From a checkpoint of a small transformer trained on Wikipedia.
Size: 14 layers, width 128, 2 heads of 64, vocabulary 8192, 4.8M parameters.
Architecture: RMSNorm before each block, untied embeddings, normalized queries and keys, some layers without attention, local attention windows, paired heads, gated attention, capped logits.
Training: a variant of Adam for these matrices, 99M tokens, 6070 steps.
Each number is 128 + 32 x the weight over its row's rms, rounded and kept within 0 to 255. Layers, rows and columns count from 0. The size above them is the row's rms in percent of the matrix's.

# layer 5 MLP up, 512x128, rms 0.145, rows 313-325, columns 0-127
size [ 48 155 144  59 142  54 158 142  47 163  48 146  47]
[[122 176 121 193  84  90 105 124 157  74 120 121 128  80 100 145 132 155 134 131 137 109  24 121 193 156 123 128 116 110 141 139 114 132 149 144 135 131 158 152 135 170 108 137 211 109 162 160  59 179 133 136 105  95 134 136 184 113 131 116 136 120 126 135 115 156 115 132 105 111 160 203 135 216 125  84 119  85 110  99 203 134 125 173 131 213  98 138 171 159 196  71 142 132 132 151 110 150 162 137 124 160 160  72 156 101 118 131 136 130 113 118 129 121 121 151 102  97 131 168 152 108 111 127 152  62 119 118]
 [197 144 115  98  79 123 145 118 150  49 113 149 134 112 103 107 202 155 110 130 186 172 120 147 129 154 193 115 171 138  99 158 107 120 183 169 165 182 176 114 103  81 157 140 106 184 114 111 160 129 120 134 147 128 127 190 153 104 103 147 119 134 142  79 113 104  97 106 149 139 157  99 111 118 144  71 133 145 132 119 125 120 116 170  96 126 105 103 216 145 143  98  76 115 214 123 200 159 158  92 113 120 134  87 165 143 112 129 137 128 137 153 142 160 163 178  63 104 106 142 129 141 133 115 161  97  88 175]
 [159 158 134 154  88 103 100 120 113  71  81 136 167  92 127 124 148 117 142 159 109 115 125 115 122 103 108  92 112 152 102  78 197 118 113 137 181 113 115 115 100 150 181 157 121 158  95 134 186 135 148 120  78 127 118 171 143 106 118 132  78  78  67 150 111 110 168  71  88 145 162 134  69 162  81 125 118 128  49 186 206 161  81 173 120 144 137 171 101 119 108 104 129 138 160 165 120 156 104 121 165 115 117  73 132 184 146 182 123 172 139  72 101 107  98 117  77 162 152 144 165 100 132  80  86 132 147 129]
 [103 223  88 168  75 120 139 121 128  81 134 117 129 135  78 131 138 158 157  97 166 153 112 123 162 126 181  94  72 113 105  94 113 136 167 181 107 142 131 133 118 131 154 112 153 142 160 135 104 210  89 146 137  89 128 193 192 137 136 141 172  40 147 108  71 180  90 180 114 167 157 130 122 166 120 138 112  97  43  97 171 126 103 127 131 191 109 136 161 139 175  64 149 135 145 114 132 100 175 110 134 109 107  98 156 137 164 130 153 122 103 122 102 179 147 146 110 138 107 137 150 112 112 104 121  98 115  94]
 [160 130  96 145 136  52 146 134 119  80  78 176  49 119 138 122 148 109 110 167  87 126 101  84 171 105 118  68  56 120 114  73 116 165 124 191 163 141 172 102 115 121 203 106 135 155  93 107 120 105  98 121 130 138 123 123 127 146 120 190 160  78 154 173  32 142 146 131 134 123 136  98 102 142 142 162 146 158 131  91 159 158 129 164 116 152 117 153 145 100 131  93 115 130  88  69 158 101 107 117 123 101 138 113 100 156 146 135  85 142  81  89 131 134 109  85 162  80 127  96 169 172  80 113 124 121  56 130]
 [123 214 159 169 127 102 114  82 108 129 149 157 150  61  52 154 160 148 138 127 137 136 101  35 141 111 149 148 101  98 100  95 122 102 170 116 114 175 192 139 122 145 143 165 128 146 119 155 133 160 130 163 107 141 128 122 143 132 122 139 156  44 165 119  67 148  80 138 147 137 128 126 134 162 127 102 141  90 105 160 205 136  58 165  79 129 137 154 131 127 177  46 117 140 110 128 136 122 178 101 144 148 183 113 163 133 133 128 147  97 122 115 183 109 134 178 137  99 145 110 173 103 106 108 137  75 131 187]
 [117 139 105 136  59 125 133 152 148  85 115 121 156 107  84 159 132 134 123 179 128 174  70  76 183 157 172  92 137 109 172 157 144 112 167 181 110 152 155 118 138 102 109 189 155 160 129 170 140 173 109 135  82  94 108 133 124 189 113 163 160  69  96 157 105 169 136 131 149 155 112 113 106 139 129 154 144 101  50 121 145 139  55 133 146 205 134 133 149 110 168  97  71 103 131 161 162 118 120 132 121 145 221 144 124 119 173 111 150 139 157  64 113 116 118 129 147  98  78 141 153 172  99 113 113  78  97  88]
 [100 124 207 195  90 136  94  70 148 115 118 125 156  95  85 111 117 125 154 137 132  81  88 129 174 220 120 130 108  63 160 149  90  87 125 151  95 140 103 101 136 109 127 166 178  99  88 125 168 107 106 144 139 103 158 137 149 170 152 159 141 130 127  51 131 135 127 151 128 140 117 120 128 133 136 165 103  88 121 130 177  99 103 142 128 104  93 131 118 117 121 111 162 139 103 159 136 123 145 102 133 137 172 117 152  33 141 136 217 156 169 150 142 127 114 161 105 155 109  78 127 121  74 137  84  24 142 112]
 [175 182  79 159 125  30 100 123 131 126 127 131 115 113 113 162 126 145 104 126 165 155 112 133 134 120 152 121 115 131 109  78 120 151 151 182 121 181 193 147 132 143 176 147 168  99 106 192 123 139  77 156 133 103 132 112 183 133 140 120 144  71 135  88 136 139 132 142 125 133 158 150 106 203 144 128 128  56  89 140 184 181  94 143  78 161 144 196 153 126 165  43 131 173 127 136 159 111 182 126 126 127 146  81 145  38 123 112 140 117 120  78 119 124 114 121 134 111 126 133 183 112 103 159 139 104  83 111]
 [130 180 109 179 141  83 125 138 143  77  77 158  99 109 120 174 118 204 120 127 144 155 129  62 145 109 109 155  90 171 167 128  93 131 136 158  85 159 130 214 159 178 159 153 124 137 155 105 168 131  89 140 138 111 133 151 129 158 155 145 145 117 132 140 110 117  79 117 108 118  83 174 155 125 117 122  84 140 122 159 106 107 117 165 169 132 103 102 113 118 197  68 158 123 106 109 197 111 125 100 126 115 144 163 135 155  82 120 153  97  49  65 176 172  62 148 117  72  82 145 149 110 107  96 148  88 101 148]
 [142 188 107 159 137  56 134 132 129  56 113 107  81 107 127 127 160 119 126 137 155 146 134  72 140 136 138  99  89 145 129  91  79 125 163 196 136 164 219 103 118 110 146 133 159 130 115 166 135 194 144 171 126 145  67 145 164 154 186 150  99  83 150 120  76 122 134 101 134 128 198 146 149 187 147 120 128 123  92 123 203  99 106 108  66 191 131 111 138 154 109  81 122 121 161 122 121 156 122 122 122 113 135  92 178 101 162 126 141 127 117 125 146 120  98 150 105 102 145 147 226 115  88 120 129 107  72 118]
 [140 139 102 141 134  95 183 140 132 136  74 119 129 153 134 191 148  97 145 145 168 135 107 110 158 170  99 131 119 122 177  80 179 157 130 184 182 143 125 170 161 165 163 101 126  74 133 112 159 124  75 120 106  86 171 100 129 145 188 118 149 120 124 158 129 143  94 134 135 143 134 160 166 141 138 128 166 108 105  83 144 197 127 127  59 127 134  90 189 143 111  98 169 147 100 141 227 148 108  78 100 176 166  94 137  94 171 125 111 102 136  82 171 158 117 118 138 120  94 129 139 166 104 122  66  83  66  75]
 [124 125 100 177 115  68 125 132 148 103 119 119 142  78  87 155 110 120 145 131 123 133  91  90 194 137 138  77 140 131 121 126 174 142 151 148 135 148 132 140  94 139 163 126 205 120 137 173 171 214 137 154  91  99  70 195 138 118 131 138 125  37 119 112  55 172 117 170  82 148 124 130 152 229 124 154 116 106 122 147 167 197 112 138  83 153 166  99 149 138 206 111 125 120 136 101 140 139 156  96 134 119 132  97 146 128 127 106 167 124 143 126 101 123 138 154  66  84 148 140 162 127  94 166 120  85 129 124]]
# layer 5 MLP down (transposed), 512x128, rms 0.136, rows 313-324, columns 0-127
size [ 42 169 144  65 146  49 144 146  47 153  54 146]
[[ 80  76 138 154 131 143 144 138 151 120 132 192 123 127 130 140 100 124 104 130 144 141 122 142 123  69 135  71 132 147  87 116 152 114 103  14  67 155 126 129 133 126 142 131 112 142 126 117 169 100 109 202 128 128 196 119 139 183 119 143 120 104 162 125 126 118 105 129 148 130 114  56  86 128 121 159 144 111 116 114 133 120  85 128 149  97 147 163 145 128  77 255 119 188  76 161 109 200 154 107 127 128 119 105 107 150 167 116 144 166 174 118 147 122 125 110 129 124 108 134  91 128 155 131  43 130  99 122]
 [116  85  87 129 129 158 128  96  83 138  88 176  88 116 133  94 115 132 130 113 119 129 138 136 137 168 173 159 165 154 137 107  85 147  84 195 123 158 119 126 116 114 108 123  84 116 118 156 204 114 130  92  65 126 155 139 192 177 174 115 128  96  98 131 137  30 118 131 158 103 130 103  98 132 160 119 149  60 110 140 126 144 147 155 140  87 111  56 157 146 109  96  64 156 115 126 109 159  77 120  77  99 115  92 202 124 143 137  73 144 110 146 168  91 190 141 109 116  86 128 141  92 193 120 117 126 167 170]
 [159 178 169 117 183  99 190 119  90 135 132 157 116 101 139 183 125 120 166 130  84 143 139 137  88  86  97 114 129 123 120 153 131 118 159 149 113  75 149 145 118  64 138  46  95 100  85 134 108 121  77 120 174 141 135 126 147 193  72 116 134  65 167 186 174 146 139 104 117 180 149  73 192 135 117 173 171  63  90  94 125 151 145 132 110 165 107 139 161 170  92  90 103 169  84 123 146 162 102 167 101 130 149 141 163 147 126 131  95 131 153 115 182 124 127 111 189 168 174  83  98 148 140 122 142 137 135 125]
 [146  45 101 105 151 131 140 140 139 155 107 160  92 184 180 106 112 127 135 176 146  46  80 146  63 144 129 148 197 122 109 116 103 132  92 113  45 100  84 114 106 165 119 119 112  68 115 139 112 135 140 121 148 148 150 101 114  92  69 102 111 143  89 100 199  93 111 111 156 124 121 166 118 121 181 111  84 146 154 119 136 140 112 107 160 125 158 142  93  36 123 141 154 128 122 134  89 123 125 170 112 107 132 139 137 102 101 153 127 143 145 169 132  90 170 158 131 163 135 147  98 104 232  90 162  87 152 128]
 [145 116 150 133 114 142 165 141 124 112 133 137 131 180 159  94 100 144 150 180 113  87 109  79  65 123 139 146  70 153 176 126  93  92 102 117  85 102  93  67 104 137 109  52 131 118  83 144  64 112 114  57 172 172 146 107 105 151 168 204 149 105 131 139 125 131 186 134 140 143 150 156 121 182 136  89 138 200  81 136 123 157  80  81 157 155 110 114 139 106 128 118 164 134  56 136  92  87 114 129 102  76 154 151  91 132 163  94  91 173 100 106 120 152 109  88 131 164 102 131 148  91 161  80 131 165 147 143]
 [146 146 154 126 153 169 129 138 113  87 121  87 115 113 142  80 141 101 107 162 125 128 103 145 192 138 109 123  97 164 160 134 200  74 195  60 131 131 126 191 131 108 136 142  85 173 108 123 150 184 123 145 108 130 104 196 133 183 105 112  99 155  73 135 167 164 121 125 178 163 141  94 105 188 142 167 200 117 136 117 133 180 114 146  87 127 157  77 149 171 136 164 114 113 119 183  61 181 156 105 104 177  87 201 124 147 167 150 133 122 120 134 157 135  84 113 171 138 107 109 120 134  77 126 114 141 120 114]
 [129 173 156 157  65  92 162 135 144 129 155  94  84 124 131 172 126 146  88 183  98 178  62 117 137 152 197 148 188 185 162 132 136 104 142  84 155 133 154 105 116 125  87 110 138 113 141 119 139 177 112  64 190 136  83 172  91  89 122 140 104 146 130 130 128 136 163 145 157 106  89 118 108 123 109  98 233  95 129  90  94 118 187 168 149 169  59 117 113 118 127 153 101 128 108 133  95 116 125 146 170 123 160 112 151 144 164 116 168 137 148 129 179 187  92 129 160 141 139 151 137 110 125  64  84 158 105 103]
 [174 126 116 105 125  82 126  87 112 165 151 110  89  81 171  63 143  69  85 149 137  84  95 159 187 134 156 144 183 150  96 152 121 158 139 103 127 137 101 121 147  98 150 127 127 175 135 106 116 127 139 133 141 142 146 139 130 164  98  95 198 165 134 161  81  97 184  78 105 171  92  38 130 103 168 107  95 123 154  84 117 104 145 149 111 136  79 158 126 114 121 203 124 108 127 175 111 149  76 174  74 130 131 106 128 114 126 176 101 116 119 169 126 114 150  39 119 196 157 153 141 121 145 127 117 157 158 171]
 [ 38 117  56 137 135 154  62 157 149 131 118  67 118  95 149 135 147 133 178 127 122 127 122 128 117 122 157 146 205 125  97 130 101 170  58  98 105 141 124 129 138 120 128 108 146 183 135 108  87  57 116  75 130 129 142 136 124 113  86 116 158 123 150 124 171 143 136 135 126 152 130 175 186  86  85 124 127 183 144 147 131  93 131  76 184 157  80 123 166 154 152 148 109 127 159 127 104 152 118 143 144 117 131 127 126 180 152 229 146 171 102 206  75 143 126 140 102 194 104 123 154 145 106 110 140 130  79 137]
 [120 124 125  91 130 125 158 164 161  97  94 147 114 137 115 139  89 113 103 122 176 112 122 114 195 180 121 132 149 123 173 160 109 122 113 129  91 183  62 136 123 137 123 138 170 108 115 102 106 182 109 101 150 137 126 148  50 114 164  94 167 195  75 202 166 181 158 130 105 130 106 114 143 179 164  29  94  97 133 127 111  91 122 112 126 145  93  65 106  91 141 122  98 118 141 117 121 121 111 146 126 137 111 143 124 137  75 132 203  94 152 122 115 112 146 186 116 107  90  51 127  79 158 133  67 169 147 123]
 [109  94 146  51 132  54  89 119 124 116 164 105  67  87 150 105 141 155 122 133 136 104 122 136  86 144  83 131 155 114  96 147 116 137 124  94 145 121 126 135 135 103 116 114  80 108 118 111  86  80 142 135 140 138 112 138 130  99  78  80  81  83 100 170 125  74 178  90 119 123 125 187 184 106 199 157 116 109 134 112 159 159  86  89 113  86  56 130  91 121 124 189  92 177  37  95 115  87 106 123 138 105  87 101 130 140  62 108 132 112  74 149 119 126 197 116 151 142 113 139 127  85 148 158 107 148 136 162]
 [ 71  81 127 145 156  76 118  84 156 106 106  90 110 113 141 142 140 160 164 100 109  97 182 128 115  94 140 117 196 150 139 117 117 107 100  91  95 103  46 127 148 123  84 152 131 116 175 109 112 128 119 145 118 155 160  82 126 134 136 109 138 161 146  64 107 138 142 180 107 176 147 118 175 110 115 136  89 129  57 183 118 187  93 137 108  65  97  79 144 128  62 123 131  95 140 126 122  98 141 183 138  65  67  76 119 120 114  92 134  96 134 107 108 136 162 146 169 146 134 138 160 132 182 168 160 168  80  66]]